Weights of a small transformer language model: 10.3M parameters, LayerNorm before each block.
Each number is 50 + 12 x the weight over its row's rms, rounded and kept within 0 to 99. Layers, rows and columns count from 0. The size before them is the row's rms in percent of the matrix's.

# layer 5 attention key, 192x256, rms 0.108, rows 130-184, columns 128-191
101:64 60 57 48 47 43 40 45 47 55 61 34 50 38 30 56 44 49 59 55 44 50 47 71 64 42 44 41 62 46 43 43 58 36 65 54 57 26 56 55 41 44 74 38 71 43 59 35 42 41 35 50 45 47 49 30 35 61 30 42 60 70 47 51
112:53 57 45 49 59 46 50 59 45 50 52 50 58 48 37 67 35 46 65 57 35 66 43 75 54 47 35 64 69 36 55 43 36 27 49 71 47 40 55 57 61 59 56 49 53 44 50 45 42 37 55 46 32 50 58 64 42 54 23 49 41 47 66 54
116:67 50 47 55 64 48 28 25 61 54 50 40 37 51 35 53 39 51 56 35 18 31 60 78 65 60 37 47 78 32 48 35 71 42 50 86 67 36 46 38 63 34 61 39 42 38 43 45 32 49 45 48 37 79 59 48 63 51 36 48 49 50 63 36
092:48 40 25 40 40 62 45 62 68 53 30 51 49 59 63 52 48 51 33 72 47 54 27 48 50 67 46 66 49 57 49 39 46 60 42 44 48 48 49 60 49 52 44 50 19 30 66 30 44 46 65 39 33 45 57 70 51 52 62 46 65 52 42 49
105:53 66 52 21 52 38 65 50 70 44 52 53 44 59 55 44 58 53 29 41 61 57 63 41 38 52 58 58 58 46 39 44 54 51 57 50 47 51 89 66 62 51 69 41 43 74 50 53 72 37 61 56 61 31 59 52 38 65 59 66 59 37 59 62
107:62 54 67 44 64 56 58 45 40 49 46 51 39 51 49 59 30 44 55 25 35 49 54 57 58 55 33 61 76 43 44 72 31 44 64 56 60 41 52 24 60 62 50 33 55 56 67 59 52 43 59 61 38 60 42 38 44 47 25 35 36 59 26 46
090:36 47 70 50 52 58 53 41 39 65 58 50 59 50 60 68 80 66 70 44 48 41 66 39 55 41 38 52 55 65 53 30 49 62 53 63 42 52 72 28 50 44 22 44 36 63 46 43 54 53 41 52 54 52 40 77 37 60 53 50 48 60 13 58
107:41 24 47 64 52 51 62 52 55 64 48 46 56 76 61 54 54 38 54 40 76 54 48 25 36 36 56 37 50 70 33 58 29 50 61 36 37 70 61 49 35 36 54 53 39 55 42 48 32 61 63 51 36 29 54 53 28 46 68 71 42 35 41 53
103:54 64 59 41 57 67 60 62 65 58 55 56 42 54 75 37 49 60 58 55 71 60 65 45 53 43 36 61 39 79 48 53 52 29 47 24 26 68 41 59 46 50 38 74 33 57 50 58 52 50 48 45 68 53 55 57 56 40 62 56 60 34 25 53
090:52 39 53 40 39 31 61 43 63 54 45 42 36 65 52 59 32 51 45 53 35 51 72 57 52 57 38 52 22 36 53 42 62 41 55 62 54 45 37 54 56 59 40 49 59 43 73 38 52 35 40 53 30 59 70 45 47 52 44 59 60 63 39 30
101:52 48 68 60 55 24 43 51 45 47 37 41 46 57 39 54 62 46 25 45 32 64 57 58 73 70 59 63 66 39 47 58 60 61 54 53 40 41 47 33 57 65 58 37 47 54 60 43 43 36 51 40 56 44 64 44 50 63 33 42 34 79 46 54
163:36 46 46 34 39 59 65 54 64 38 54 65 70 57 51 40 53 52 51 59 79 43 38 29 31 44 52 53 33 65 42 53 43 62 46 37 45 68 56 51 50 55 55 54 52 67 41 52 61 53 45 57 57 47 51 43 44 40 77 71 52 38 45 48
096:39 53 51 55 30 56 33 31 55 48 65 40 36 40 33 45 40 42 37 38 37 49 23 58 72 50 24 72 73 17 58 45 46 50 56 72 41 26 41 40 52 42 54 71 62 45 58 67 51 30 26 41 58 50 46 60 40 40 47 37 39 43 46 54
101:57 45 57 40 68 35 56 48 60 39 57 52 21 39 61 34 45 41 30 55 58 59 79 55 31 53 47 34 29 48 56 42 43 61 48 41 66 55 42 61 62 38 52 76 38 45 40 42 60 54 76 32 67 39 65 54 43 54 61 50 57 31 47 62
099:47 50 47 51 41 70 53 43 45 56 54 55 54 49 54 47 42 47 44 45 74 39 51 50 55 57 54 45 45 65 50 54 54 57 47 54 48 53 35 53 49 20 37 34 48 47 41 45 57 40 52 57 70 41 66 47 52 41 58 34 55 44 40 47
097:55 47 59 58 49 46 34 45 52 48 42 61 46 62 28 73 68 65 35 48 42 46 51 81 64 72 35 46 70 37 45 51 47 64 70 65 65 51 54 55 50 42 35 58 69 53 50 63 39 28 34 55 38 54 47 43 41 45 36 46 52 59 54 50
096:47 54 47 36 36 43 71 43 59 61 58 43 51 57 50 60 70 48 18 39 62 60 66 57 39 46 69 35 33 59 51 57 69 54 40 45 57 51 52 68 56 81 63 53 51 55 65 41 48 47 63 54 50 53 42 25 66 68 79 40 51 56 33 35
095:28 78 46 37 43 28 55 43 58 36 60 53 50 57 48 50 35 48 53 53 36 70 39 41 44 19 53 62 39 61 52 58 59 55 44 72 57 68 57 58 43 38 48 43 41 42 39 57 69 31 57 57 42 48 50 54 56 66 57 60 31 63 59 29
096:41 51 32 57 36 53 48 40 46 37 39 52 41 48 45 44 35 47 61 25 45 37 37 56 56 55 48 40 59 70 41 72 67 56 35 43 34 34 58 62 59 47 58 42 61 24 48 61 65 50 40 47 57 39 39 60 61 81 35 71 24 45 57 48
089:54 58 71 36 54 63 46 50 73 50 49 62 42 30 73 53 30 41 46 62 51 53 55 51 69 59 53 39 61 65 53 61 37 70 38 54 68 28 45 31 58 45 43 60 46 58 47 55 30 61 67 59 61 56 62 38 61 63 50 40 49 51 49 47
092:65 61 56 51 62 44 35 61 42 41 54 52 42 45 69 47 46 47 45 56 41 47 41 48 32 49 61 44 70 40 04 48 56 47 54 56 49 37 36 56 47 35 44 48 59 78 82 52 54 43 38 70 37 59 53 45 60 42 44 56 52 48 59 59
095:49 66 63 31 39 36 62 78 40 44 48 44 65 49 62 39 55 28 50 44 60 47 68 56 48 47 51 55 38 53 36 40 49 55 55 64 46 69 61 35 49 45 53 52 62 35 44 53 52 45 46 51 54 53 50 58 67 55 56 68 36 46 25 58
092:52 56 64 57 64 65 42 65 55 34 39 66 47 44 41 58 71 46 26 55 54 21 60 58 39 29 47 67 45 60 65 62 44 36 39 29 42 52 57 54 62 64 55 48 48 21 53 41 52 41 63 50 40 33 51 49 21 50 58 36 58 60 48 50
096:43 24 68 37 45 43 50 25 53 39 37 62 42 58 67 40 60 52 63 40 65 32 40 34 41 69 40 49 66 62 40 60 47 66 46 42 50 52 45 68 51 36 49 73 45 43 56 50 45 34 37 47 34 30 43 54 27 40 59 52 54 65 55 82
099:62 40 54 50 56 50 46 46 40 38 68 29 70 50 33 61 52 43 59 44 51 52 62 68 31 24 36 65 58 43 31 48 33 51 50 64 43 31 38 33 43 60 54 39 33 46 50 39 47 48 26 31 50 67 51 46 75 47 41 45 51 53 43 51
098:42 46 32 52 50 69 53 60 51 66 46 49 53 28 64 52 58 59 52 65 47 67 42 29 43 73 42 54 53 50 35 51 50 45 39 53 49 55 57 53 42 58 59 53 59 45 42 44 52 58 50 60 59 19 42 43 68 37 70 47 49 46 55 50
096:60 33 54 51 64 43 29 44 55 50 49 47 51 58 52 48 34 70 35 52 44 47 49 73 51 69 33 62 68 43 76 65 62 33 55 59 61 44 58 18 61 49 65 37 60 38 45 25 50 26 44 43 46 51 69 64 54 23 46 49 26 46 39 48
095:62 45 59 35 47 30 29 47 69 57 68 69 47 39 22 45 35 72 69 48 36 43 40 72 66 53 46 50 58 46 50 57 50 55 61 54 45 22 49 22 26 61 55 62 69 51 58 40 50 37 26 44 48 48 54 60 46 63 38 48 53 50 46 43
092:62 47 27 49 54 37 60 41 48 71 53 45 55 69 53 61 41 59 60 52 38 50 51 45 60 38 81 50 52 40 39 41 63 47 31 58 55 64 49 61 65 53 50 52 47 55 48 37 48 62 65 34 50 82 42 56 39 27 61 51 53 51 60 59
091:36 45 48 37 20 38 50 41 54 38 52 42 58 41 67 60 66 63 56 44 61 31 46 39 58 61 33 56 71 51 41 32 46 66 47 54 72 35 40 32 46 37 57 37 47 51 35 69 45 49 63 59 56 46 38 34 41 47 47 48 77 59 39 47
093:60 66 46 83 47 44 43 45 52 67 41 31 41 49 53 25 69 56 55 43 48 48 53 53 43 38 46 38 51 42 38 52 48 45 56 50 37 63 76 49 54 47 53 88 46 48 58 58 45 61 48 67 47 59 43 48 27 64 56 27 74 29 42 41
096:66 33 57 56 45 28 48 55 50 61 56 77 54 43 38 57 49 44 84 46 52 60 57 67 32 52 60 56 80 58 48 51 43 57 54 50 16 55 49 63 55 52 53 36 33 35 52 39 51 38 40 38 59 63 59 31 45 59 46 54 57 44 69 64
093:37 48 59 45 58 39 60 64 55 75 72 53 30 52 66 50 55 41 34 56 39 52 56 64 60 58 33 63 17 25 49 40 43 52 62 34 67 44 58 44 47 65 57 49 48 56 53 53 62 63 40 51 58 51 74 46 50 61 57 38 36 59 50 23
095:61 24 65 53 38 43 60 53 49 53 52 50 43 56 39 47 54 42 32 25 47 50 38 40 62 59 30 23 51 53 52 19 57 55 52 65 49 45 42 54 57 45 39 29 37 67 35 58 47 34 61 43 37 44 65 22 56 60 43 33 48 44 54 52
090:36 60 49 48 68 55 63 51 71 54 43 51 35 58 47 50 59 56 38 29 49 51 50 60 41 34 72 39 65 30 40 50 43 35 30 32 49 40 41 32 43 48 30 60 47 49 64 35 36 50 38 62 76 65 54 59 48 47 48 44 62 37 42 78
094:62 58 60 68 50 58 39 61 54 49 48 64 63 61 38 61 51 42 59 41 67 64 54 49 47 51 58 55 28 61 39 44 47 56 59 55 51 45 45 61 50 43 81 72 33 38 51 29 25 40 43 78 34 68 40 55 83 62 56 47 54 56 50 51
093:50 44 26 49 47 51 46 46 21 50 52 62 54 61 63 69 46 50 46 55 29 34 57 47 35 52 60 64 45 46 57 42 18 39 43 53 40 56 59 48 66 55 63 45 74 68 48 38 66 93 65 30 43 63 45 47 68 54 49 40 53 29 55 67
088:58 57 46 48 60 33 59 43 32 45 39 59 39 40 62 40 47 55 69 79 45 47 46 57 38 54 71 53 58 72 55 59 67 31 62 32 58 50 37 53 57 33 67 49 34 69 30 64 58 53 59 35 88 79 45 33 65 47 35 53 55 55 40 63
097:40 43 60 49 41 56 42 64 41 24 48 58 48 57 37 60 53 66 49 33 30 46 54 54 65 53 67 67 46 35 44 47 37 54 42 73 47 37 69 50 53 72 53 60 58 51 45 49 55 53 56 54 49 63 58 42 55 55 36 48 68 52 71 66
100:64 48 50 66 36 59 30 48 50 31 44 41 48 79 43 45 60 31 74 45 35 78 40 51 56 58 67 75 33 26 40 55 62 63 71 48 54 48 46 49 62 39 47 43 29 60 29 48 64 62 64 68 44 60 38 64 61 43 52 52 35 65 42 38
092:41 66 49 76 30 51 48 49 57 36 27 55 59 58 45 45 53 43 44 68 52 45 35 50 47 22 57 59 47 56 54 31 33 51 46 57 27 31 72 57 71 31 56 48 70 42 52 30 46 61 36 51 54 60 38 51 45 40 58 58 51 45 55 61
091:44 54 60 67 42 48 46 53 51 43 37 66 51 55 47 43 44 43 71 58 69 57 63 44 46 29 69 36 49 53 43 62 40 57 27 37 36 57 57 26 28 57 50 61 61 56 60 48 42 64 50 76 60 42 55 38 43 58 51 46 56 63 62 36
095:51 40 63 48 30 45 60 66 61 57 42 57 48 45 56 52 46 76 36 51 59 41 72 28 47 46 41 50 38 65 34 53 36 42 37 28 34 61 51 52 36 43 40 53 42 67 25 71 70 72 54 59 60 39 43 23 43 30 58 55 55 48 74 42
092:41 67 33 50 49 38 52 51 43 53 49 45 40 62 64 33 51 55 71 21 45 61 46 29 39 63 48 32 54 67 50 40 39 56 46 44 49 50 34 44 29 53 37 50 25 36 45 76 40 67 68 51 59 55 42 29 33 39 53 58 32 48 54 48
091:36 66 80 39 36 51 35 61 61 74 54 47 62 58 57 42 55 38 39 52 58 71 41 54 60 48 54 56 46 42 67 52 45 41 47 63 32 45 54 42 60 59 47 60 35 34 47 63 49 39 89 55 62 47 48 51 31 70 33 32 45 50 43 50
097:62 37 58 49 61 44 67 55 59 47 50 59 64 65 37 40 61 53 42 27 55 34 50 41 42 55 57 45 31 53 55 42 75 79 47 51 45 51 57 46 51 51 40 40 57 53 33 57 76 40 44 66 45 50 43 58 47 39 62 66 36 60 38 64
092:39 70 59 51 42 52 38 45 41 32 36 73 52 60 54 72 53 42 46 45 38 67 19 47 50 39 58 65 81 42 57 48 45 64 73 54 43 46 25 27 59 58 55 60 39 55 52 34 40 38 49 51 41 54 24 53 61 39 54 46 48 60 50 51
102:89 47 52 43 53 55 38 66 42 43 51 56 60 48 70 62 47 71 54 47 50 58 32 29 49 38 63 46 42 41 63 61 45 22 66 58 41 54 68 62 58 54 47 45 54 79 35 39 51 67 52 73 34 30 52 16 50 62 71 62 59 39 25 49
090:40 63 42 48 69 40 52 51 29 59 61 38 46 42 25 65 43 42 40 63 53 47 50 52 56 49 56 58 79 46 72 53 68 42 46 54 41 34 60 53 55 59 39 35 20 36 61 51 61 62 28 50 54 47 40 49 38 31 43 50 45 52 36 62
092:37 40 66 76 71 59 51 30 51 53 59 51 58 32 43 59 43 37 59 51 30 53 51 52 60 58 27 48 38 60 59 32 50 45 48 52 59 53 53 57 66 37 63 53 30 67 47 35 60 32 46 42 36 52 61 51 30 66 44 40 56 74 41 61
097:49 58 66 27 54 33 54 52 47 44 50 43 67 43 64 36 57 69 54 39 54 46 46 47 25 55 39 40 24 64 39 53 24 61 53 47 39 63 52 59 42 53 67 48 53 42 41 52 63 41 65 48 58 47 50 63 59 62 48 53 44 47 65 49
098:52 55 47 48 58 58 30 50 30 74 32 44 43 25 59 38 52 47 34 71 44 56 50 63 58 60 34 47 33 53 26 37 66 58 51 52 76 48 37 58 55 47 75 47 28 60 45 36 31 42 60 42 62 46 62 32 59 62 31 43 56 56 36 27
093:58 60 55 66 59 49 67 45 61 57 41 27 51 44 33 61 36 56 60 76 45 57 52 54 59 66 62 36 67 71 52 49 41 28 44 52 62 35 36 43 44 66 39 64 66 37 61 64 33 63 52 32 15 51 51 38 57 20 44 28 35 65 60 58
091:38 58 61 48 60 44 52 26 61 49 49 57 29 61 50 60 45 33 37 53 45 60 55 53 55 54 48 35 57 51 47 35 66 43 63 28 40 52 35 40 31 44 48 54 34 66 70 46 53 39 33 58 60 61 44 50 50 45 64 57 46 35 60 53
094:43 46 43 53 53 37 71 55 33 54 48 79 53 49 51 29 83 58 36 53 59 49 48 49 52 48 47 48 64 65 63 48 68 54 37 61 46 57 59 24 73 54 38 45 36 54 43 50 33 71 53 62 44 41 43 74 48 46 53 84 48 26 54 39
# layer 5 attention query, 192x256, rms 0.103, rows 131-184, columns 128-191
093:60 44 39 47 52 63 50 48 32 49 56 48 26 72 44 46 57 56 74 42 37 53 54 48 39 60 42 50 51 61 51 37 34 46 32 51 58 58 32 47 60 52 71 64 32 51 58 62 66 39 46 50 23 55 48 42 55 37 49 58 48 36 72 26
085:25 25 62 55 63 50 43 42 55 46 50 70 30 63 38 64 55 54 44 67 46 55 64 46 47 83 35 78 49 54 63 46 49 54 63 58 48 42 50 71 57 58 46 65 59 64 39 50 40 47 69 36 29 49 53 55 42 41 35 55 50 66 58 26
094:50 43 54 50 64 49 57 57 43 47 33 52 42 59 54 53 63 50 55 64 48 55 46 53 43 55 43 56 65 51 49 26 52 37 53 46 71 56 52 46 55 54 32 57 53 59 45 54 52 34 54 65 56 63 39 55 42 42 33 51 54 35 54 61
090:56 59 52 38 32 45 59 60 58 28 41 55 73 48 45 46 49 43 54 62 45 36 32 32 44 39 86 51 60 52 43 58 48 64 49 47 48 58 57 74 42 42 51 62 67 22 49 58 57 23 51 67 50 45 35 36 63 37 58 59 70 66 43 79
090:45 43 53 66 35 55 49 44 31 58 42 53 40 40 36 50 38 47 35 44 41 34 54 46 57 45 56 41 36 73 40 52 48 45 17 55 31 54 38 30 49 40 68 60 51 57 63 54 52 42 47 54 44 69 43 49 64 54 34 48 65 45 65 42
088:46 53 66 49 45 79 52 40 74 70 38 41 43 62 37 46 42 47 29 45 45 52 19 51 58 85 58 64 55 39 57 58 32 49 40 53 61 38 45 45 49 55 54 39 40 64 51 34 58 50 69 33 43 49 41 57 69 62 43 29 49 56 46 58
088:64 60 33 54 21 42 57 68 57 50 72 38 56 66 59 52 62 58 59 44 66 28 65 38 45 59 71 42 58 51 37 51 47 34 42 40 40 65 65 65 27 52 65 43 53 39 65 39 62 50 53 34 37 31 33 21 52 38 57 66 53 53 50 79
085:45 60 61 56 47 51 27 31 42 83 50 70 46 39 51 50 58 35 57 39 62 57 44 41 44 62 44 59 57 39 57 31 30 46 59 46 48 49 59 35 35 38 25 34 42 48 34 46 59 56 45 42 18 68 52 59 44 39 51 38 54 77 62 54
095:55 62 65 41 46 64 47 70 45 52 46 47 44 71 52 39 61 45 46 64 59 67 50 56 32 40 55 38 40 61 61 76 48 24 69 45 51 53 72 54 51 48 76 39 47 46 15 44 34 50 62 69 35 49 55 55 48 26 53 49 55 47 49 59
090:77 39 44 59 51 36 52 32 57 67 63 48 21 66 44 54 75 30 36 59 32 46 38 66 61 72 55 44 73 38 54 49 56 56 70 69 38 38 50 49 41 29 36 52 79 53 57 48 53 68 35 37 28 60 52 44 64 65 45 36 58 65 60 40
093:36 50 38 72 59 50 55 50 26 67 42 47 35 54 46 55 46 28 65 45 50 72 46 53 52 46 54 49 50 44 61 53 50 57 41 63 49 50 60 55 53 43 59 49 49 45 60 43 48 40 66 42 43 44 43 44 71 55 51 44 64 46 60 29
093:60 54 55 28 38 52 59 25 35 47 52 38 45 57 60 57 38 50 68 25 56 26 43 44 42 61 56 49 51 41 24 63 46 40 26 51 47 51 16 51 48 49 48 31 48 55 61 73 67 34 62 50 29 49 65 54 46 63 41 67 43 50 38 43
100:49 35 64 46 65 43 66 50 60 49 51 69 50 51 34 59 52 54 61 40 49 47 59 45 38 48 10 61 61 35 54 59 35 52 46 54 44 54 59 43 62 56 47 28 62 47 56 50 40 31 52 42 71 56 55 31 51 44 50 36 39 46 59 33
101:65 62 57 68 55 57 55 35 52 41 50 48 65 46 65 42 71 46 72 47 54 56 35 43 43 59 36 57 49 41 56 50 36 67 47 64 28 49 60 35 54 53 46 56 49 42 58 39 67 51 52 82 38 56 55 73 30 42 49 60 54 54 70 27
100:41 54 43 45 59 41 53 78 44 62 59 57 51 62 58 49 64 54 78 47 48 46 71 43 60 60 56 56 48 44 54 43 42 59 64 62 48 65 36 52 38 36 48 46 57 51 46 50 64 55 65 49 68 46 46 42 35 68 60 49 64 55 51 71
096:42 56 63 53 62 79 54 58 41 70 57 55 41 23 62 29 54 44 32 50 39 41 40 65 44 58 40 76 42 37 48 50 47 39 61 54 58 41 66 75 60 47 40 56 27 55 42 60 37 59 46 42 38 40 58 61 72 46 51 72 67 73 33 34
100:48 15 54 45 40 49 51 37 31 37 41 49 45 49 37 48 66 57 40 53 46 59 49 41 47 64 70 58 60 50 59 61 61 36 70 55 32 43 46 58 78 57 39 44 49 57 44 46 52 41 40 58 33 36 62 48 50 65 48 39 74 67 50 52
102:51 67 39 42 50 46 51 37 63 57 39 46 60 46 60 46 35 34 52 49 33 55 55 34 52 68 66 48 50 53 36 42 54 35 28 45 44 55 57 66 65 18 77 48 43 51 73 89 48 55 62 50 42 51 51 38 46 53 39 35 61 53 68 66
091:61 46 35 59 37 44 49 49 58 44 62 51 49 69 66 30 59 72 75 50 44 45 59 45 46 56 46 53 60 71 76 33 63 52 72 43 22 71 44 58 62 62 60 43 37 39 37 57 63 67 40 29 37 45 41 56 41 39 45 67 38 39 40 52
096:41 48 37 54 29 60 43 27 51 56 56 45 32 50 46 48 56 62 39 77 46 56 81 57 57 41 30 47 32 52 65 44 59 61 45 59 55 39 45 53 38 35 48 48 45 49 56 53 32 83 29 37 59 56 47 42 49 33 61 63 48 49 54 40
096:55 50 56 46 45 56 50 49 47 50 61 33 72 53 41 44 33 40 53 54 58 35 36 58 41 56 28 54 58 32 46 74 44 39 11 40 35 54 49 76 20 63 26 49 55 41 63 36 27 17 61 67 49 56 59 68 49 50 49 44 54 65 67 66
096:47 43 52 52 59 53 48 54 35 62 60 60 43 35 61 57 80 51 38 45 56 71 51 54 43 26 68 43 45 64 91 62 43 55 56 55 64 56 24 41 52 69 48 61 34 64 43 49 44 73 56 29 64 70 47 56 43 62 55 55 59 39 34 43
103:52 53 46 40 67 37 46 50 52 60 53 26 65 44 53 60 48 45 53 60 51 37 50 55 42 53 43 32 51 45 33 52 38 30 45 59 38 50 48 28 60 34 41 58 45 29 47 56 41 65 66 57 43 52 47 40 56 61 52 43 33 23 65 54
097:40 79 26 48 43 39 60 44 65 53 51 39 56 47 64 33 59 44 43 34 58 70 20 51 37 66 48 59 61 51 50 73 40 57 55 43 86 49 70 56 54 45 65 55 56 68 57 45 57 43 39 52 50 61 53 41 51 60 61 69 49 14 46 61
102:44 63 27 36 32 65 52 28 57 43 41 31 44 38 64 40 53 44 38 49 55 39 61 64 45 56 44 48 29 44 58 63 32 62 52 39 72 48 59 42 72 30 44 67 21 65 46 36 60 46 34 30 37 42 38 66 32 52 52 45 55 60 36 59
096:47 50 52 76 67 32 61 63 42 55 35 43 62 53 41 37 56 32 48 75 53 57 61 47 40 57 64 42 26 72 52 49 29 45 22 49 38 63 41 31 79 42 40 45 78 60 50 37 54 61 68 60 51 53 51 56 33 39 42 26 30 52 57 61
091:34 83 38 44 48 46 32 46 51 68 65 54 54 66 41 43 35 43 40 63 54 66 63 37 41 31 52 46 50 43 52 79 57 30 27 38 31 52 51 66 40 37 78 41 56 52 54 38 71 55 74 44 43 51 51 60 58 55 55 70 61 24 74 69
092:45 73 62 62 54 52 42 62 53 32 58 49 62 46 29 43 38 59 56 70 53 50 65 39 61 54 51 37 47 42 52 58 33 57 55 44 51 49 52 44 42 34 42 43 57 53 24 68 29 51 47 65 34 32 54 51 47 43 55 27 43 51 45 59
091:51 51 25 55 51 34 69 47 26 62 57 42 60 51 49 33 17 67 51 37 49 53 51 43 49 37 67 55 56 27 48 74 33 69 40 65 73 60 52 47 15 53 47 45 37 50 27 43 69 63 50 53 72 66 43 68 50 45 52 47 39 53 61 60
096:52 35 62 37 40 45 46 45 57 53 50 53 38 23 35 43 59 70 50 47 51 41 35 43 53 56 43 54 64 46 51 61 38 75 58 44 47 49 59 68 47 46 40 48 46 53 40 51 26 32 51 63 36 49 36 48 66 54 44 45 62 56 55 54
098:74 55 27 61 47 54 37 69 43 54 55 39 47 70 65 52 57 54 47 74 60 57 42 40 51 37 57 38 67 45 49 47 70 50 39 55 57 67 60 39 46 65 84 58 47 49 54 59 28 60 40 34 68 55 36 73 51 46 53 59 56 56 55 58
095:41 48 60 24 57 44 66 61 49 31 37 67 45 52 58 56 54 50 45 51 36 31 33 44 47 52 43 38 54 37 69 36 57 60 42 53 34 58 63 62 31 45 37 47 56 41 51 65 66 53 48 53 38 49 53 40 62 41 30 62 45 65 31 44
099:52 53 62 48 29 49 43 66 08 46 53 28 60 52 47 47 37 52 60 56 45 27 51 62 36 54 58 67 58 54 30 32 50 81 43 57 56 60 55 34 55 73 55 75 59 50 54 42 73 40 29 47 35 67 46 58 37 34 43 36 71 63 45 35
099:56 50 84 53 52 70 45 74 63 61 43 65 64 53 58 67 66 22 55 59 64 70 57 62 54 62 38 61 46 41 56 45 34 58 58 55 53 41 58 62 32 56 49 52 46 39 35 56 51 50 50 65 51 51 42 50 49 53 44 54 64 57 65 41
096:50 44 40 51 54 45 46 60 38 41 44 53 46 47 70 45 49 39 56 57 51 43 62 59 42 75 35 47 42 57 25 54 25 29 53 50 64 58 40 59 47 65 63 51 33 55 50 57 47 51 58 43 49 55 27 50 36 53 50 55 77 41 49 65
103:69 59 52 43 45 40 43 60 31 71 67 57 30 26 37 28 44 41 64 42 48 69 32 46 61 40 51 58 38 59 55 46 52 51 46 59 52 49 31 44 65 54 31 41 54 27 37 60 50 56 38 38 31 45 40 37 59 45 41 47 58 59 50 30
097:23 52 44 56 47 32 60 41 68 67 69 38 64 45 31 62 53 24 51 42 52 44 67 53 47 47 71 65 43 44 61 46 69 56 52 57 49 44 58 68 44 70 49 30 59 58 49 62 50 33 51 42 45 34 52 65 23 56 46 26 47 41 23 34
098:46 44 31 71 40 65 39 56 63 64 50 24 57 50 54 61 19 50 52 62 70 54 51 44 47 76 41 55 59 54 54 59 48 39 45 28 35 59 49 40 24 32 54 55 53 21 25 49 29 58 27 53 53 59 52 41 64 44 52 55 85 45 42 62
100:44 39 60 51 60 62 56 47 55 63 56 61 47 41 47 42 40 48 25 51 42 34 47 53 40 53 33 55 45 50 58 36 68 45 45 49 55 58 53 48 46 60 61 55 71 34 53 36 41 17 52 65 30 38 55 56 18 45 38 71 61 54 51 41
097:52 61 54 25 56 63 55 41 73 63 48 61 44 20 64 50 49 48 44 54 38 50 73 40 55 53 48 66 50 68 54 46 49 69 45 46 61 52 46 53 18 50 43 65 66 44 74 53 25 59 43 58 65 50 44 47 31 34 59 57 55 42 45 51
092:59 57 55 54 51 58 38 57 29 71 49 50 49 64 60 38 49 42 46 52 57 64 67 70 64 53 68 69 56 36 68 57 49 60 48 41 36 63 49 67 52 41 60 48 29 49 43 51 68 40 34 49 38 64 50 46 51 50 49 78 46 49 60 57
097:42 40 55 38 36 50 34 55 30 64 67 44 16 54 57 40 50 20 63 56 49 53 72 56 61 43 50 55 48 54 65 32 53 49 37 61 65 56 41 60 34 55 47 57 42 50 55 49 50 34 44 35 49 53 66 67 66 44 47 52 63 50 43 55
088:30 43 56 47 70 50 51 73 66 69 65 58 43 58 40 44 51 55 36 45 41 53 45 65 44 54 51 51 67 42 50 32 45 29 45 61 40 46 74 41 63 47 50 72 54 62 25 55 66 28 35 67 47 48 64 52 41 50 54 61 60 39 24 56
094:57 32 37 44 58 69 39 58 53 26 70 44 39 41 66 45 59 61 34 48 48 50 56 51 46 58 52 40 60 55 65 56 20 64 47 29 64 54 48 44 39 47 50 63 41 52 56 59 58 42 56 56 29 60 36 54 58 60 51 44 51 37 73 65
097:61 61 36 49 35 32 44 67 39 41 58 43 76 65 47 74 51 51 46 68 53 55 48 49 45 55 59 60 62 55 57 28 34 40 85 42 78 41 45 31 36 46 50 58 28 44 45 32 43 44 52 50 47 50 35 56 66 58 45 42 32 39 40 63
097:46 60 43 47 76 42 43 49 63 61 53 53 49 41 51 49 26 36 37 40 50 46 49 48 40 52 18 41 43 59 44 53 51 33 40 65 45 65 49 52 56 35 45 51 40 23 57 43 57 57 57 59 35 57 61 35 42 46 45 55 31 46 46 60
104:13 42 24 68 39 57 52 47 51 65 36 56 53 44 73 44 51 33 69 30 34 56 37 50 48 38 55 61 47 75 65 57 61 40 29 53 44 48 45 45 34 35 54 67 37 37 47 40 46 44 48 58 61 43 28 49 59 50 49 61 73 33 39 63
096:72 63 68 52 59 53 40 39 73 31 64 45 59 43 38 40 68 48 35 80 51 62 25 63 64 42 55 60 54 56 58 52 53 37 42 51 42 56 55 42 55 61 63 73 45 68 48 32 34 38 58 60 75 56 53 17 48 61 56 42 33 59 36 54
096:35 60 77 50 44 60 49 59 58 59 53 48 62 44 39 70 55 48 55 55 39 32 57 43 44 46 44 49 51 56 57 33 47 64 46 61 28 40 41 29 40 74 22 34 36 62 50 63 43 64 52 68 38 57 40 59 71 44 50 34 48 30 64 70
101:45 76 28 70 37 58 55 57 57 58 54 56 45 59 60 48 61 33 55 48 43 51 54 50 56 39 53 42 62 39 45 36 31 39 48 61 58 42 52 67 33 36 47 59 59 52 48 62 60 27 58 49 56 62 43 65 59 41 45 37 41 46 51 68
100:47 68 51 56 52 41 54 56 58 31 44 55 60 27 47 41 25 51 55 70 46 28 62 41 52 37 52 48 57 54 55 68 22 50 51 48 40 47 60 76 56 69 59 51 37 56 55 45 66 53 74 67 38 44 49 53 56 51 59 34 34 55 47 42
096:43 72 48 35 47 18 50 63 36 44 58 35 44 49 54 24 48 70 55 46 47 30 41 50 57 41 57 41 41 60 48 41 67 41 54 47 41 51 46 53 68 31 36 63 62 40 45 58 60 62 58 72 62 47 66 43 33 43 55 41 57 36 54 60
096:51 41 52 44 67 59 46 50 67 72 53 67 39 41 58 37 28 37 36 67 55 57 57 39 52 50 37 27 60 42 32 33 52 51 48 61 51 34 30 43 49 65 55 47 36 44 54 29 35 46 62 52 41 62 60 49 38 55 47 46 60 64 38 61
092:60 43 39 44 20 67 29 55 69 53 67 32 38 36 64 71 43 54 43 58 54 53 40 46 36 54 21 19 65 49 47 54 72 47 71 41 38 47 40 48 88 45 65 57 59 43 66 48 35 61 52 54 60 58 51 52 26 31 42 50 49 66 41 51